config.toml
num_key_value_heads = 1
head_dim = 64
intermediate_size = 256
vocab_size = 2048
norm_place = "pre"
norm_eps = 1e-05
tie_word_embeddings = true
init_std_o = 0.0147
lr_mult_o = 1.5
lr_head = 0.0129
max_grad_norm = 0.5
warmup_steps = 200
decay_shape = "linear"
max_seq_len = 256
doc_mask = true
Each number is 500 + 50 x the weight over its row's rms, rounded and kept within 0 to 999. Layers, rows and columns count from 0. Numbers have three digits each. The size before them is the row's rms in percent of the matrix's.

# layer 6 MLP down (transposed), 256x64, rms 0.114, rows 77-255, columns 32-63
117:516467465484465473451487619515627539587516471516483577466438466495567473456432544559505519474458
096:509566442463546422520621440492537530423590466461549513552509488536535584465512547503515559527521
101:511492488482490376502534426439527564506507487485537489486509422458477596456468582473553462483617
100:550492456467534508509475482547510435473429484442540578519424587480464554529609547374559476485565
098:480468399489588478446510503398487565526408454478510484543441420434630451543485526521545508526446
100:450465502513550520502564497558403529476520494504403476555492587421476370459463495547461508519516
103:483491556579476471522522526531583432598498486500495543485422480449427599451472459560551504475448
092:481548488464438530513512547600509512507500539602515590533517539510621509396598542513502480506504
092:447493517516508576459503519551519564418593480482487418444487484469399486477470480468496526479444
106:565528487448486476440482405604424538528461467538487578455532545555518508426480506444384446494521
105:535481464416490548510466536545383538465479564540535434557512522534515511460423477474527458587478
096:470438528504443501512410468563507453502431596591409578520454523527438492565550449505538451394527
114:560559496516592453468493539504493495495439461427459414565463525456392532541482456475513482497472
077:557481559485493570634483394474471508588622438529510467510481485592471451512519483507512433511446
094:497547555534466447468543455551558503514429611526517554501466489509509471455507508587545517549469
089:503453462555498428404511536499438439573382507445447459500480468430441538493434552485526481494452
103:510478449444485440438524490439575483536487535416477509570485490438506487506553493472482405604483
098:462408531492563431442498485496510570490464502503487452429492399478448456475538518508516541574468
090:561484468487523503513499598610407396455507526515545537488493494549420431524506488548452545507442
093:585553505557459405489524591531447444501458560515513554532513487481421499480439456545511571518392
099:473544454490486507509490492433527432588564485493556503550473532431508555590557510441541470528557
099:473469519488473493562542496550605471610464565546571573472499518469464544509461470439477497550515
092:481577496605546467496581499475488488527492587444478526512506475502458428444480506474521508435550
109:552495396476493548579493462560559518422402547495490470575429558529506513502550513477557557529524
108:495433517500477486567446522520497551602564458468433491477488521555410529487463465510480524507540
086:512484488561495432567516505526428468457440457472534482479553546461474434532485493583528518462460
099:450457508504560555520529429489535516503498560605504622547498504400478523522485486503501577414415
116:521436479568541513469533506425468609433464408435534356474470456505460597469492473519490574484506
102:585468513503462458524464497540510449459524457486565416551435492521507512556495467486485510478563
106:482482534505457422584461493503500496463544513494491512422565515501488558480518570524554478518473
107:425488550539500450541475601497487551422489499488465496424523458443505515446460507540496511444621
097:453428509472571521512484527437501512504456481599465560532545443443464582509592522639444502542535
091:430498515643442457505509452570492455554477526510374501491556390457479528501531571574490503503564
082:485473614490575532503565435484421524551483540461518423544490377514430472495490500454501520474490
094:432623450494531544510538468522433466520514514481523517567542464474393526458567507525389503458607
102:348544398560463503537507439507436510443630580493552500563505523521530538580535549482484565412507
072:525601537483431550547484469424408385510516559540551532542509581485533420493536576470436558509465
104:610532420516569497476579453502602477488558406471536498456453522496468503467520512505418415534497
094:491538485501474530555451516476505529448419470444527391523437404515517555479483497579498420506557
103:501509486613502458580415555525483483570427520483591476501497462544459523431476525453487517607457
105:496588472487488442538445559463541570509450529503495461524353502507518483532471533599514477597484
090:416526432546483528482417471459460442483618520465606499495593454555568491504516499409438536576491
115:395570482540513502511510518530554527550429525485481481497454456463450534423462539459452537473422
112:539416541406538555545475509473463506430411503545456585497476537506530476462620456577536514630481
085:570520481418592552487477470553497457475467511474487462527505537497396514406414504486553603481546
111:521493528473551489487489379468499454494472456555536519471504437513509510450500491513456347586470
088:441573423553520533497454417537486511475520572480467525511501515406397464474505520519508439329486
081:457540403516514557473536460484386476560609530506514492513536445462548427526500483463491526503483
100:480482544520481480474549497565590497511502523479533510398439417560400589479486499517519432464385
086:481505480488515572466426444500494488574581557576579485431539452534503387487505488374433538520465
089:519516468483423489439552508470479504486562528446496452484488437585401441659518449500585591574454
101:428483453639512551510411502545430520492424476507486548507481457521498507498531495429462541491429
102:528511507557477508509487525513598568527486575383508457527482475518352457482393498477463464505495
109:573532566520445441519482445415494521561525532595479513432453530482447478504501491473535446471549
105:574381446542486426426593492516517438499577452544562446509495496620425587475491510540506508445562
081:486495546462541494485492475559479484501529432367476419497587458535387472491440431497485586480469
140:507532404509499594496440474538478483512507528483563422647515537498540461567508569483537520474453
088:572520501554432543497521499467428443436535580525435611553460557539597542524522567520464573459574
101:521568430515609566489520436448481527466549544518491475486576489490477514511518532464509551465547
089:433463393594530475531524529599503471395539453468503466486632514532579543436462427508404497446439
100:541440505520549467444482600497552495578481411466388476515485552514449489485479530513510439535464
082:568614425477516488420524497504440519474489587436519386567450446508460510524455472550493512482435
114:475562456470515489458461498597509492488518509408550492526524609438555441536429557416555580440445
091:427552426466467611495477467403492510536589520553498437514513524430521506573417486462473526524404
093:429481412524513519525484470428532525476544534408568469551522552479549504553548600497539519553570
100:474580405497552492468533512455428479503491504446489487562533446523466488576544506468562463498549
104:472457558539446591489429510463589462550481549537508452523450436412515462463529459597536497577514
097:578413442567437512377481473541441537449455471544537411533472442538427521564448495480530526587511
079:524444471572397570419541458555499544445472516543592431518513556465594498540541504429497443533410
091:532519509487510457374540538476539517459510486445523431543535425435365475565563511542453436525489
124:519500491482504548493505465528445494416394529478474431499465463549406448550551577548594514474547
102:455579472549451535430451467636448452495596464527525541453488485435556460519472514453534549454418
084:516508468434514586457417497495373555487645485545525487448547472606511413531499478429491576499478
085:437584570470522593477475516516374559489527546526450462541533395487432523500483545432502508570424
093:553512512424522506509557451460515524482467555487541468537537514508536558522500466566534500587573
104:422564488467507541616473513533502529540437498509496429426414498541506559489542444480545478588532
094:558537473440551581438427448444447455528424477595409442528506537509431508510537484434510563550528
095:386464501514486498523468540506464550547463390471499450479618462519521497595471569462516589465482
093:390559496533471553486446497439431529473558563427547416490589486463474426454536510525520543499431
101:537511504429465556483591535445476527465521498528448477414515560470537514451535548531496460520563
079:486557508533534521442506565449374501444525550539506440499486380463458454518521550498529546561529
099:481490559501546564553570482468570582558557468484494421477454433522526399511495565551501441525431
096:478569477507510370545512427467464413527405489496424445528545457528444574588603552418497577503494
108:597441529524451454550458461430531520563503479587523559629443512491458419563512509516567414494536
090:499563482478454446497518580442512495425531502555556521528470550499498521454529542522501410500656
106:548508487497459619524519506507417533417458500583577529480526479471534460445526481462587508513438
092:631434514474539438413540507490514544537458492441556421515439481484480556470452455556446445464442
088:533475489433533501468483476481455437495517506545542494448441490474535409498561482507507566574474
105:421526454552560545461434461577368505537522544428536456557506473553496471573451422454507508504408
078:462537407540554544459459484523359419508594530470488498461562512551457492441537500468465578454513
086:458482392568507472505482538500523516506429649395543542521444567512490520486518466473434475502472
108:530435480519489466436423493532514455431529566438520494554520463517389497501504444492499435536441
099:507469491500546601443450440449452568568584512543507441504529500562498436543501474462532546515455
105:525367547481518548586456564440578514569561470480546520529474586482559455503528533460480515473475
105:505488446420548457510505514496508575436584559523548461592482527480563470397410522502445414493525
098:525405515466541503518465545473541440561481519450555524432546413555375454458599518583462472508431
110:548532536390523472511560480516511483479503473464587526494453433419417448433480453558562482509472
098:576435556497481560453445407532476451451440521557553444591547521483460526446542486490509522562476
098:488506484479605500435517429503502533490509424434464519471531604489474504502482475516537397481409
100:486502566546480454585501454468468456543571480502554532394569466490373504517546507570455444510472
095:445546430524495600474459471462384448536603537535552464516535502506579466520523538418405535485531
099:475594486501451536506446508548508474536499397480456556500407435491462480520613502501548458410415
109:438445468512474490558575493553453605368582514497434461477479559510470436472505616464523548451469
094:443494504455532520518423527568515587502546467576445412481495518564537470527498490434545513530475
087:503503447524461566439529515563545431446608554573458479478441517475567510489584516485480448514461
091:470494424564557441535501507481524486411460465372425437437479517524601528501564536582491463501542
105:515435486579375370540505533554475500540564499476518587447547411547551532484487458539440441439482
095:536489467510547565490530525501607547456539492482507494440472591556447497451489382423499494489426
083:391511507511502466472541551500567560558482491420540460466542462523385481452452535484520591615416
113:503479627458530398536576442414464468526422511434450645503528419458483503515500542521535520505452
127:504472521492577502508440519427558540557477518500474455493418425530320506524483484519480564457469
088:462531472491569597551459439510365519525551474525597494601508483489565430495530506515432558539526
099:450391515499548503512468565409554536461449393585576462515452598522509657448459495523500537524495
102:537453524491514474445468490541461500503517494445502412533452453486364524554449421459480522543389
080:504528550477492575417502477514422531554627552510490443427512445541524440513497524501529575433523
114:447377499427450467538491471570416593531543448552464471436525409572527492494549506483526428546493
131:500422514495445459499480504565494528468449517518502458506462495471472668522508476572478474494448
100:541533525444456433526445489469491483475539482542427565537479515459491414515534567538595544481552
112:481586491426462517476533527505560545588570415398539523424364459429477473477487451633497546504502
099:412488529521627523588526569413548553464465556530492599491471517461484571456535576518535530441417
102:481483466472523469475509458512643475549528535451588525519493433551522427559518446497486453496414
101:491559547470533487513563434512455458477500516492510497544465531444349435555494512454541497413459
087:490606503563503551442519520566531454527510485497419505460596533649428476511483435563449551535503
092:477454436500511511445431540511567490513579465475583491413542587505489496471416411425453501546531
093:494510516529451557404425526593571525502500498510501500463495487551459498546526467448547469529491
099:556518492555508459509484509560501459600419440524513466583476390443459454574547507480468564582483
075:409498560527441533438530505528417541525564570562629461495554494501556452489508535354477452525505
153:574454481451553502472512421537469545533536449456456504424580547540619409505497516542571516448529
095:513527505536377432527495582413553493494457532458515443511483498501497478516530520543498485514511
094:478589496413500545499497522546471582469503415491421536481498563477536474481389518562430507510455
099:579570437511552433485486443564559558478480452494471647475493462508509473548561494569474379462463
134:506374504439533423482535512504571547515437473468498486510432445546400615490509481519504474584425
082:593504506490504555524549470438448493569424582480527494624472494484475399492496543468495404515418
100:501506558578444559591611538446471438415569384528503479503551499534476550533479543553593466483489
114:533464559361462554502491424529595491567488520537555526601541461464500437522545570514510506446458
096:440486567474508516510541478521569483471556518551499548481539466545454495476493405464493508538454
118:496484471469506482486494450520505507443544516523527425511485467562515654465438509451456441536539
099:525380522429494448467560548480499498432558481508513426538580488561406551457530568551417442505573
107:540492539588578493532386528512573471528507486373462487422478511505489454496509442455532542538512
102:501477493510503403523491452621476531581516564524529512503491504585457425550510448406521498526533
122:531575470626454496608488507502435459550408467556448477484501465414533492480509517453561516532458
099:511518616464488402552480486509542509575525503443487535541409560433451523501381465476524460523504
088:468679449592562469538593516467487496479534528463455516507493494614450515532494514510505472501442
097:504497427494487388488485520534538501415478494487548433471553433568526504512478502508465542537544
081:441530585514382516460516494499530495565544493631527567527488500604449547529506506523460404550564
117:394477547451566422406490500532590449516506392495402446455448542455440447451519490510539564622505
087:462469527499463425464483613512540488477507537429477434484534518578490532531468412509442520551403
101:497495535573497407413490469523488523444542615470485454506459424508407465505472453450491544528420
101:491480474476533514494539544473595467471538543525486471561495496430450398468473444490410487410438
088:444508570485433521450533448532453470507565519585547562499472495528515459593420495483438518422482
103:523525419448499526433567498503436527497443611516500524535567456547439560475446527521488519516468
111:541507479552586524543540510512489572510530610484494508460406588489492423557414486536444482549473
090:518535460516529520455484453478451486511520522550522477495569493539492493568489473497462576581494
096:512544525572572512514550542480404507451519502469531453445570435453487486516609602528597521458556
093:458441562463493540543425504491558488571469512517502532517502518475407441483492451549497489516464
096:525547532496552554498433399548493433442610510480494509523488495571484348439455514510513527635478
104:584475490434614511430478481497534485458535472398538414506463487545446583457512373436482411511456
096:448475463472528471520480456514456505473527536532552453572481496539559475561569481473530538472509
099:513501541470506376525590493481507534554509514563585599541496559552520355472466481545441453552489
104:515365518471521534509481465413487515540536457441525574559595536439391393556517511496523494479542
109:558447501641496510556577494465528485484590490476559502460551558554435447417444473559505447394442
095:444453417496546565472563520495546518470416498522488454558424587522518667523462415569529471525509
093:543496408574513489532427488513560491546548580461630419500539559509389476540453459456454516417412
100:500510509468507442506511494553496605492585440488493482501412536472621481466475519548451503495502
091:390425484476571610505540530458370483561517454498429493545490452478462498526522529526607512511512
113:571504506488478386563514465531537497497502530481555551526547476499421656442441519528509470426461
113:494459542548492417474487503510509504447491519489442523458553398524522606530568526518501556407462
093:519611519492541483463557544409507477468580552572534539519419548564550437471524510468544509504499
104:487555406511456405508502440442494507563462571511522517411548421487465538516482465446488478452431
127:570460578444562543484528493590525486550522533488453556500558548440507414521505490522507541492539
124:485492564535439436553546560554587564508542502485537490453475516497505471437367477464518424532410
118:520493508556448442414551494413392618561488458591546450508451492585509558440470453570518418503498
096:477563459627501486459477483527505434544543553458517416549503449517471466544504449414580481567451
105:548483577526559497508565424477578502425471449471496514430484446534447416438423511520514522519466
097:542578560487535520514431490563537466525545391407486467445487459528395515443474537505468488479452
113:511492495541476560500518476497474591472496536491586497455396537459515500468555530491553498473607
100:523485601462382506475533453537592459530524487449438548516378559501534499592528484411567539529549
114:457596489532472545498546396499560438570469577533498567498493548455491561437431565445443472464413
088:582440577493463524533523452519445426505571570502562452575534435569521552399436545432544537481489
# layer 6 MLP up, 256x64, rms 0.242, rows 78-255, columns 32-63
105:475502375399565574482535432532503504437532608498525564529492432529474537633422466458426522562555
111:453455406539493487491560531551558486478440514482548371531599513579494511469499502507492527480461
100:502515485460553515583500473484466619499592485583486525492540506534475550564472456459432485480507
099:546491529461481585516526477526537472519564561529426544522515534627435535554504505563474420458595
104:540523439482474480392491521546588570519528529513628495512466502603479554525561528508529550482456
098:458426495535460490508498571515613532574472474566504422545495539582478506579543464528448461388466
079:486515435455462555559558481409461504503465458519510476418493562484569649555496542479469525486447
103:615529424494404563422465436515495520571473464460481552573576490536501491444607449484600450479464
116:495569504545456536556580498592486525496521476605518551576535504498481470507466540479486491504403
103:405547577504567516516502488494513501431559457630566435503492474455512613610456522480487576446500
100:526473459546511524522578479437401534578555534606535470555461519461441572422411512494553484550484
110:555465489471483504535483500559556540584475554441475494641411452538432556427534568470500454474474
078:517427484516393596623452450530569470549436492499417426493568589463513518497486528476416512470483
097:502545476562530575550400503478510504462431484499462525519455500486549521581381492372529405475481
090:434491417483527480469495455495553538395483481509555472509514595535531442477487468508529517451515
107:427505513495525625464538500592480438488452574560515569502542467464523549540496458498460476453513
107:540546482446611592502508501538498390547442530483513509461505525572520475577457497449507364456446
078:414525572483519604549504409460536525534551419569579468492550416536433517589581566469470469528473
107:421519537521478455543536473587427448479485608594481507494522549446573501430490533520573584536421
113:505481520584528486475430485519456500425403527547479472458559515569517490423552574517481516445495
104:472527500563434497507533481434562583476622485491578442465477540576536592502538472462412463504427
101:535516390502554511478483486618518490494574435508523482473433495441542537556551553479487525493489
066:443469475460557499469462533570455511504502480499530475442555515420549368549471417424426551545424
108:601456463463532505465513475458545534433599480637458380545472495495448520522527486467521554585456
082:501480523463469514435431568556471541478548498475437513434584603464559448511468593506467431528471
116:560580411512523570476553492495484481527542464490380573586425496481567525449530450430528552426516
103:437480531473600455520478431472520445527460599538497563451517621536537420543515527378423567528479
092:495566424439480486506454424496478534466497555506489545566495397519537502476504577572531486530416
106:520504453512552574435569499552486498456472505476541436639383509457481495531483488501583569537535
105:485486563455508546486495414447452586529560551486460533515670530481441440541489521459471431541543
098:414487566519469582458395405485547587438474503463557547478502517462512493550487496468451577469514
103:434589495375425561505465483496475438570489516577470471451421466536505521587573525521506491448514
096:515532505412422523447468488519433528438506494497573537445457407549509477539465482638570556451479
083:575424444514525438532462471440556505493513492460463465506474574489486552646456498521565616569504
077:602435476518484487485464511499541440564425410569445456522516418543561566575523499448507452541537
097:519435471506464494464477487545552652522527473508463454529515500451479496506525448525577443477527
103:511450446513495502412478492607528459522485454569599488480573495485481494496512461519455601413407
097:461519552508479560581453507463450411432500509436601504528510470454511482503572497480430508491554
114:568510436517499568518483494431522511562537461476506464548388496514481475516459550415484400526557
100:502545455528531512501490442513555512508506558477459560477443415489518524415542508475471548514530
087:464521413525483594493415601512508403578491480496487428431467519499514540456550538518534479506540
116:548590520538517482480590467537417437483412600531502497513481529503558447495444491561521514480532
111:454577536525575520484511480533396486552560518522573527511546488462514484497510515458465454591412
098:522412435544450520450514469463470633464436409443514595539507532487553481477495494439572479500440
096:466549497495459510508491567480547585525434572547549596571492458498524593483469480487535523497432
084:470438537428515462466482480515480521561511377479471493542478456494602557466513450408572617554494
086:434447464469516491554467450515513521475491453551518548504503484475483493504482587453527514583532
115:569436494517404457527436522498473461511437547452492454566482525516498540532502520564544535560547
090:488491533542354592535551400495551552444494469514441499478527565483468488396545535521515529554449
077:509493404546520469573438550465488429486510476541576533453554558588485552408508432496549517515382
113:422581473472523465422581575545556436441511458526508487526446526571552539472482568529472476504464
104:482577425470434583563495523412443549589504525510493553564535453576469489435410516493526549479535
122:494521510532490551534429492431446566550465479485525423554474522463506451435541566477527469531443
104:446577559458500592495476416577561506504504504482466494518473479479466532455555500608492490468490
081:487432486501462472533483442416577497553490545520523529542443518503498566468565621391448541563423
067:554452520470498486550536527461531476510510414472498514400478581468603572416483446492492469481446
086:454510399467475544476393519595525511508442475496556439500412665529463549513558448492493559507561
101:477453468468383508503513508562430511397492474491462518595475475535526585470496490442526454428484
100:565454530525391480562437492495528544532462497480452503545508577469580481537478451411516521430438
104:442427506590448486571472553472505457548592459450528520520508462607502475495523620453526457523526
095:482557413438518535470549502547429570469496555450531434475500476448500502508486435571529577473577
086:439509461556542514537527429444391439474540569505476578475580414530449523464552497420400507530611
087:529485490556478473457613497419481455470481549378521522540518528487555555469609428564538542458489
087:495533514524539542554487528517500542484407526459551485433425517539479461530488632441456488471529
097:562523447538458524505518430440449491471472495454549505543450331446498515559502564541426477502532
102:491503426492443493614601524551468567445506536493523480552421501455470526455545591385543533465415
086:373452514610500573554511422503495510439455454427538513569517517526497518408552452433454499520588
096:505499505537625575463480578464498516396495551537546484453544531619459500445456519509475555382567
098:447512473483566457368566403510483473494471529510491473507494606495551495489443486487481549471543
098:468500493455510550500428525472395527534516444457441487515559434389566510534552517564502578499438
102:497587543469555566504496579606453453586509537573556489526439480463547460515438439468581539581412
092:476474464491527500524459553402513447504529510501462439523509442552478476449546468482589472527490
088:499435478519513438524506593472511474447496423467508590503511511497487497600489494481438508534574
106:531524572632493557492472455445497561498433520531585433473583426499501467412467533452561519533526
103:490521426339459506433540493501547523496512508502502436497533549494508453482460464446559511547538
113:449544500559547457532574424509417556522516500511507439482423497525468618524461554493477454449535
093:472486465475435474528513473555523509508513536505502503521455513490527487518475515506484566444474
096:513478462492559435541433474516466486491477594505491590457543421472472432567479556524518517567529
107:440527463409527475490561462464500558519606455512509391586485512581481558596564537509442517428505
099:469485543545568533443437444570588531497572457495462544510504494527494534529472558454469484513641
105:435421413495476540440473466574467544477489559623423521487511518546483508482616468483497557634445
115:527549466517529526536510523417507532535482517604497499557529541462369397487527529464526503553614
112:500510379623543513507525460408418452468456545559587407533488492532492480472487448537443512549481
085:363476481462453551454445500477481498465541472397547481457529425570457540436520433495579581585468
105:474569540444572491412505529594498525484546424465530521465432552519482543649485527460457434460492
091:530478469569474490559504593549610618523429469488499533512457445506503524495651526441567451503490
095:447455463578494478527477415448502484471490510484529466514585474496533593527481462456427595474512
083:455522512476616504452437541569473470564437511568544499529477474566621469411477490504469421508505
092:463486495497489510492604488535477590500581544455483445590416476445584533539559409529519548581489
077:508433483424448433523488467487521444501641384605470482476489534554513534530471510578521537565498
105:475489488514456588424567532439423477625422481505543456494484609537536520520452508506491519439494
085:442435494520518545422527554515465526500442469501442523567507538433536464498458416438521455515574
115:510548515566491567461505428520547492489468569599528456535561503537419441467448562467511452532563
115:498493563364586566422517463504461468393602503493563520553491477450502439506539511412429452509524
114:587393477467463604514558513561507467519482512530532449530536540508441419492485448482515556430522
105:505512533512484517465412533547506494406546499502632541512493477478441550478472586519472583537587
106:558436538428590560506443449478529424511516510585447521536539443488567475429467439486502462562483
100:528588534503472555420490403467482483431507575494545588472535568456477523435458482492481529440533
089:499458533590531459430422488468573545576496448534573492508521545559471552496470474484443542483486
091:484522547500487525532473409475536526554541453546469426526468541477531537479545543570446607469476
104:480553481409592570514514496477604446425521499550559452535495596480437497534444461461548530555458
115:508468466632419501406517560560515513496433549561512506544603464599575434425545514486503478517392
085:480564475507536439439513495466393448492502522468523544593609560445422539568552469484433429541566
084:508482462513491521307508566432479482472525520451548511540454484515482539454563463555503553528626
092:482456445548492521514546485494451496517532464488507455492487375487470593476462541437551608553562
114:484587495432621629420500498545457512475481523575463556528535461579414504538546493560483435482466
109:479549470483561528485534456493502483549439563476573473490475456499463568557561547532550451514627
095:489501533548456512529470442524454508496490570515553527476578443430590523497576480471590477446475
106:574607431548454460480505505588525569490496480478479453578521514542435559553485481544458515380534
124:448532443544494464491462474603516520507430570438492453582487570466473505541510515525600468473508
084:520440435501473542610540461522556489570493523508440436514480505396508518558516437457445445543543
090:526486502425495491534546478507440481470517571517468508505468555424603413571453602482554466492488
077:535556513546513444556397457479507526441548575530530427502569474480519565505535442566540407473555
092:475537562485530507469359512432510519503468454498463429541517504557556522503447592527541496406476
096:449485526526546583517474504545595579429457440491541477489472415547561516491490476452416539508498
125:513456467545502499541498479524520513480469557502542456599494550523435601478458492563636551420515
108:546493531500539544422509577578514510569492470460541543504496594633524535477558496484525496479446
118:447536507522503552560538585550423546520504543518546529618567486523428554491432516474400520473466
089:583500488433525593381517543550506458459460440498427404525576488601538539504552454554518420484550
106:444443503447488483548500390513561499484549474529540432516563475454483484469574468482503488500611
098:465435543494494581511477553449550453556569480542518555516408452411519501549400545423510561553514
104:575457437449597575485531603545478522549552575451442469525455507454535506623383499469522461433486
092:481550455540385542579403488523536442513499529580414512496502548504499401455463539523551439498553
095:538462505492558535529538532495582529478505525512574487458424561447543538476431532553553588447407
090:475557487557510516477473558518509408492522471558456487600526442376476438493496501565441469570509
089:519527536570554536412544607509486497478486461361462501615497595515569559517505467424516457452577
125:539458430432510456466407471568490575541557475529572530526503565556547570503507472472612522477447
083:489475503474591488525525444537499555477515458499452589566467545405485617508452483463639512511490
108:578489498486518574534528463363413424496582503435510460524593483547469545487555577554501581573528
093:465456550453500580545482579507505528497511547520491513516502443476469373491547518546519457469437
115:485491452532540506507508467624518524537386510414452412641484507553498580428447512557588465465523
086:481550472443609608528482508489480506452431517540568412524488419508519524494468551490459511506616
109:485539462575533551552398443514572509438463459519466543471477461484486452512453592499558548566443
111:417612524516492504518547579535418449480486528537464486467546585550451547411434433469578544536462
095:480513429464520378427473555513483451499562517554561444622450456514530537425483450500468599549534
107:528526446537419576495531482433442493479551561575464595513482613506386534519470533489498546453443
108:453487475564504492503538582402463524397484511437525452503512441512487561446554473466477604580481
107:477438453454469512517429448552520546545549602419416478595477570604456536524507542511518470480594
114:527535483467514510405472484547428543477495537568511502600504508501542515584495439580431488603479
122:498566533435531562396514463462553505518474524575533497603520608436441499508590424386514456437480
097:586557440519523484437531473578466534543516516517446427452566513511468468500548538394525549541496
109:504490443486430556516418580448463506464425555503481460576536524481509524590436513455523483484518
111:508435494482529530502553426584380513506549596591538506553481438498521441421548485552508455451465
093:563452477405525523457470500503476540557510487508477367543454502559534425534559530604587481492432
108:613484480552434618515471507480548562439464544495537552561518451497415563491512542536547454444454
096:447554425496483496574514598452455590556473422483637556550581514509472490510524500481523537443506
079:560451481498515530572496538555527425549507477504576588564477570499558495494434483531526501427444
083:533415493556486548469549465399425505504428450567532435502417482521526625568630489532567507541462
084:523482592398562471490506514491517584605427508457520509541510471452594530562523535573391544446460
111:447503410471457522471517484546474579513478474432504483571539482439514511518549474512425453521526
120:389462512480511554461478572565459531505576458564474539572456540413498458546481429517502487520484
081:489419511433504538586464467460536504446465465563486547504587510554476512476484519491439599553420
101:492594532499535513549423451485518440511573502478463527532401499577499555502550436455472516528457
094:364467529493507582557423518474406483553512556477544506468480538515496497569543422533526519621595
108:416564550535547493453519567424492548511562475548543479603416529501476616413515486437510565442566
104:428506509503515485472487533504453397531485575531503408513578580514553495479576469468435430498392
080:556400534498394484490540511503485501532496554558477552465472548529504521509409498477590506533499
109:491564443533540527584409464565431448457453529553514446527500450450503557477546548462532620544548
097:442486489428499507483564442561401596507478517526586448512547559466538536525514475442459519472442
104:554537512492534496439444430487492458460513597519455451539447519433519476515576512595492494490543
080:503452466445379493485437514523524510462592480488620568463558470534620510495480424535485461444475
083:532461548536545535567490450512536446526470467553596445536568510498506482402540462505494455459525
105:529565405417530544522388488495507444460513534516601564530524534548456521519488449470471547420451
093:529450414474520468451564481560468447467460478412420432545504519488525554522522535401460524603480
117:460403501564491524468443504594596438489423516547441467599373578536481496519544587537574464430552
114:502521550515520529476473562449502497520504458517574517565507537476566504541521458495486396454556
086:551534528566532548419531426546478537500433489478522483532535571504462502496413401459450631453573
111:438491474536549506600621448504532546467558442554538488564502526473428485522494485577491546441451
132:498590492532518538524492453525483421526517527515489459509505478457478513515581561546438466577544
108:561501495476502506510422444502534442527437613483565507623476457469424561538545477557515536432588
126:501507471524524532436466512505437466492449489594496459525527511453503439557491565516520579472428
088:441498488473467485480514464530443545567377505506476572530558499432531503504410536433428557506519
103:442634449503473574474485414545510496498384531485462515560438571479504440441411547527416503498491
099:502445490489599480583513483488572559464394576461456557597510493495439507482585500462488507424568
115:424567538507479560468557405510512500468568436499450538587538573493454433492560471526493532498555
100:457440423488591539555456520555489535517527451479497427523539409577552531468501494522527497472451
109:428465478608554590539461592584478544452578527492442483480408486582474513527560527598525438492544
092:511614447494554473429455459535458511483611458500429497536423557528539484504543403500530515473533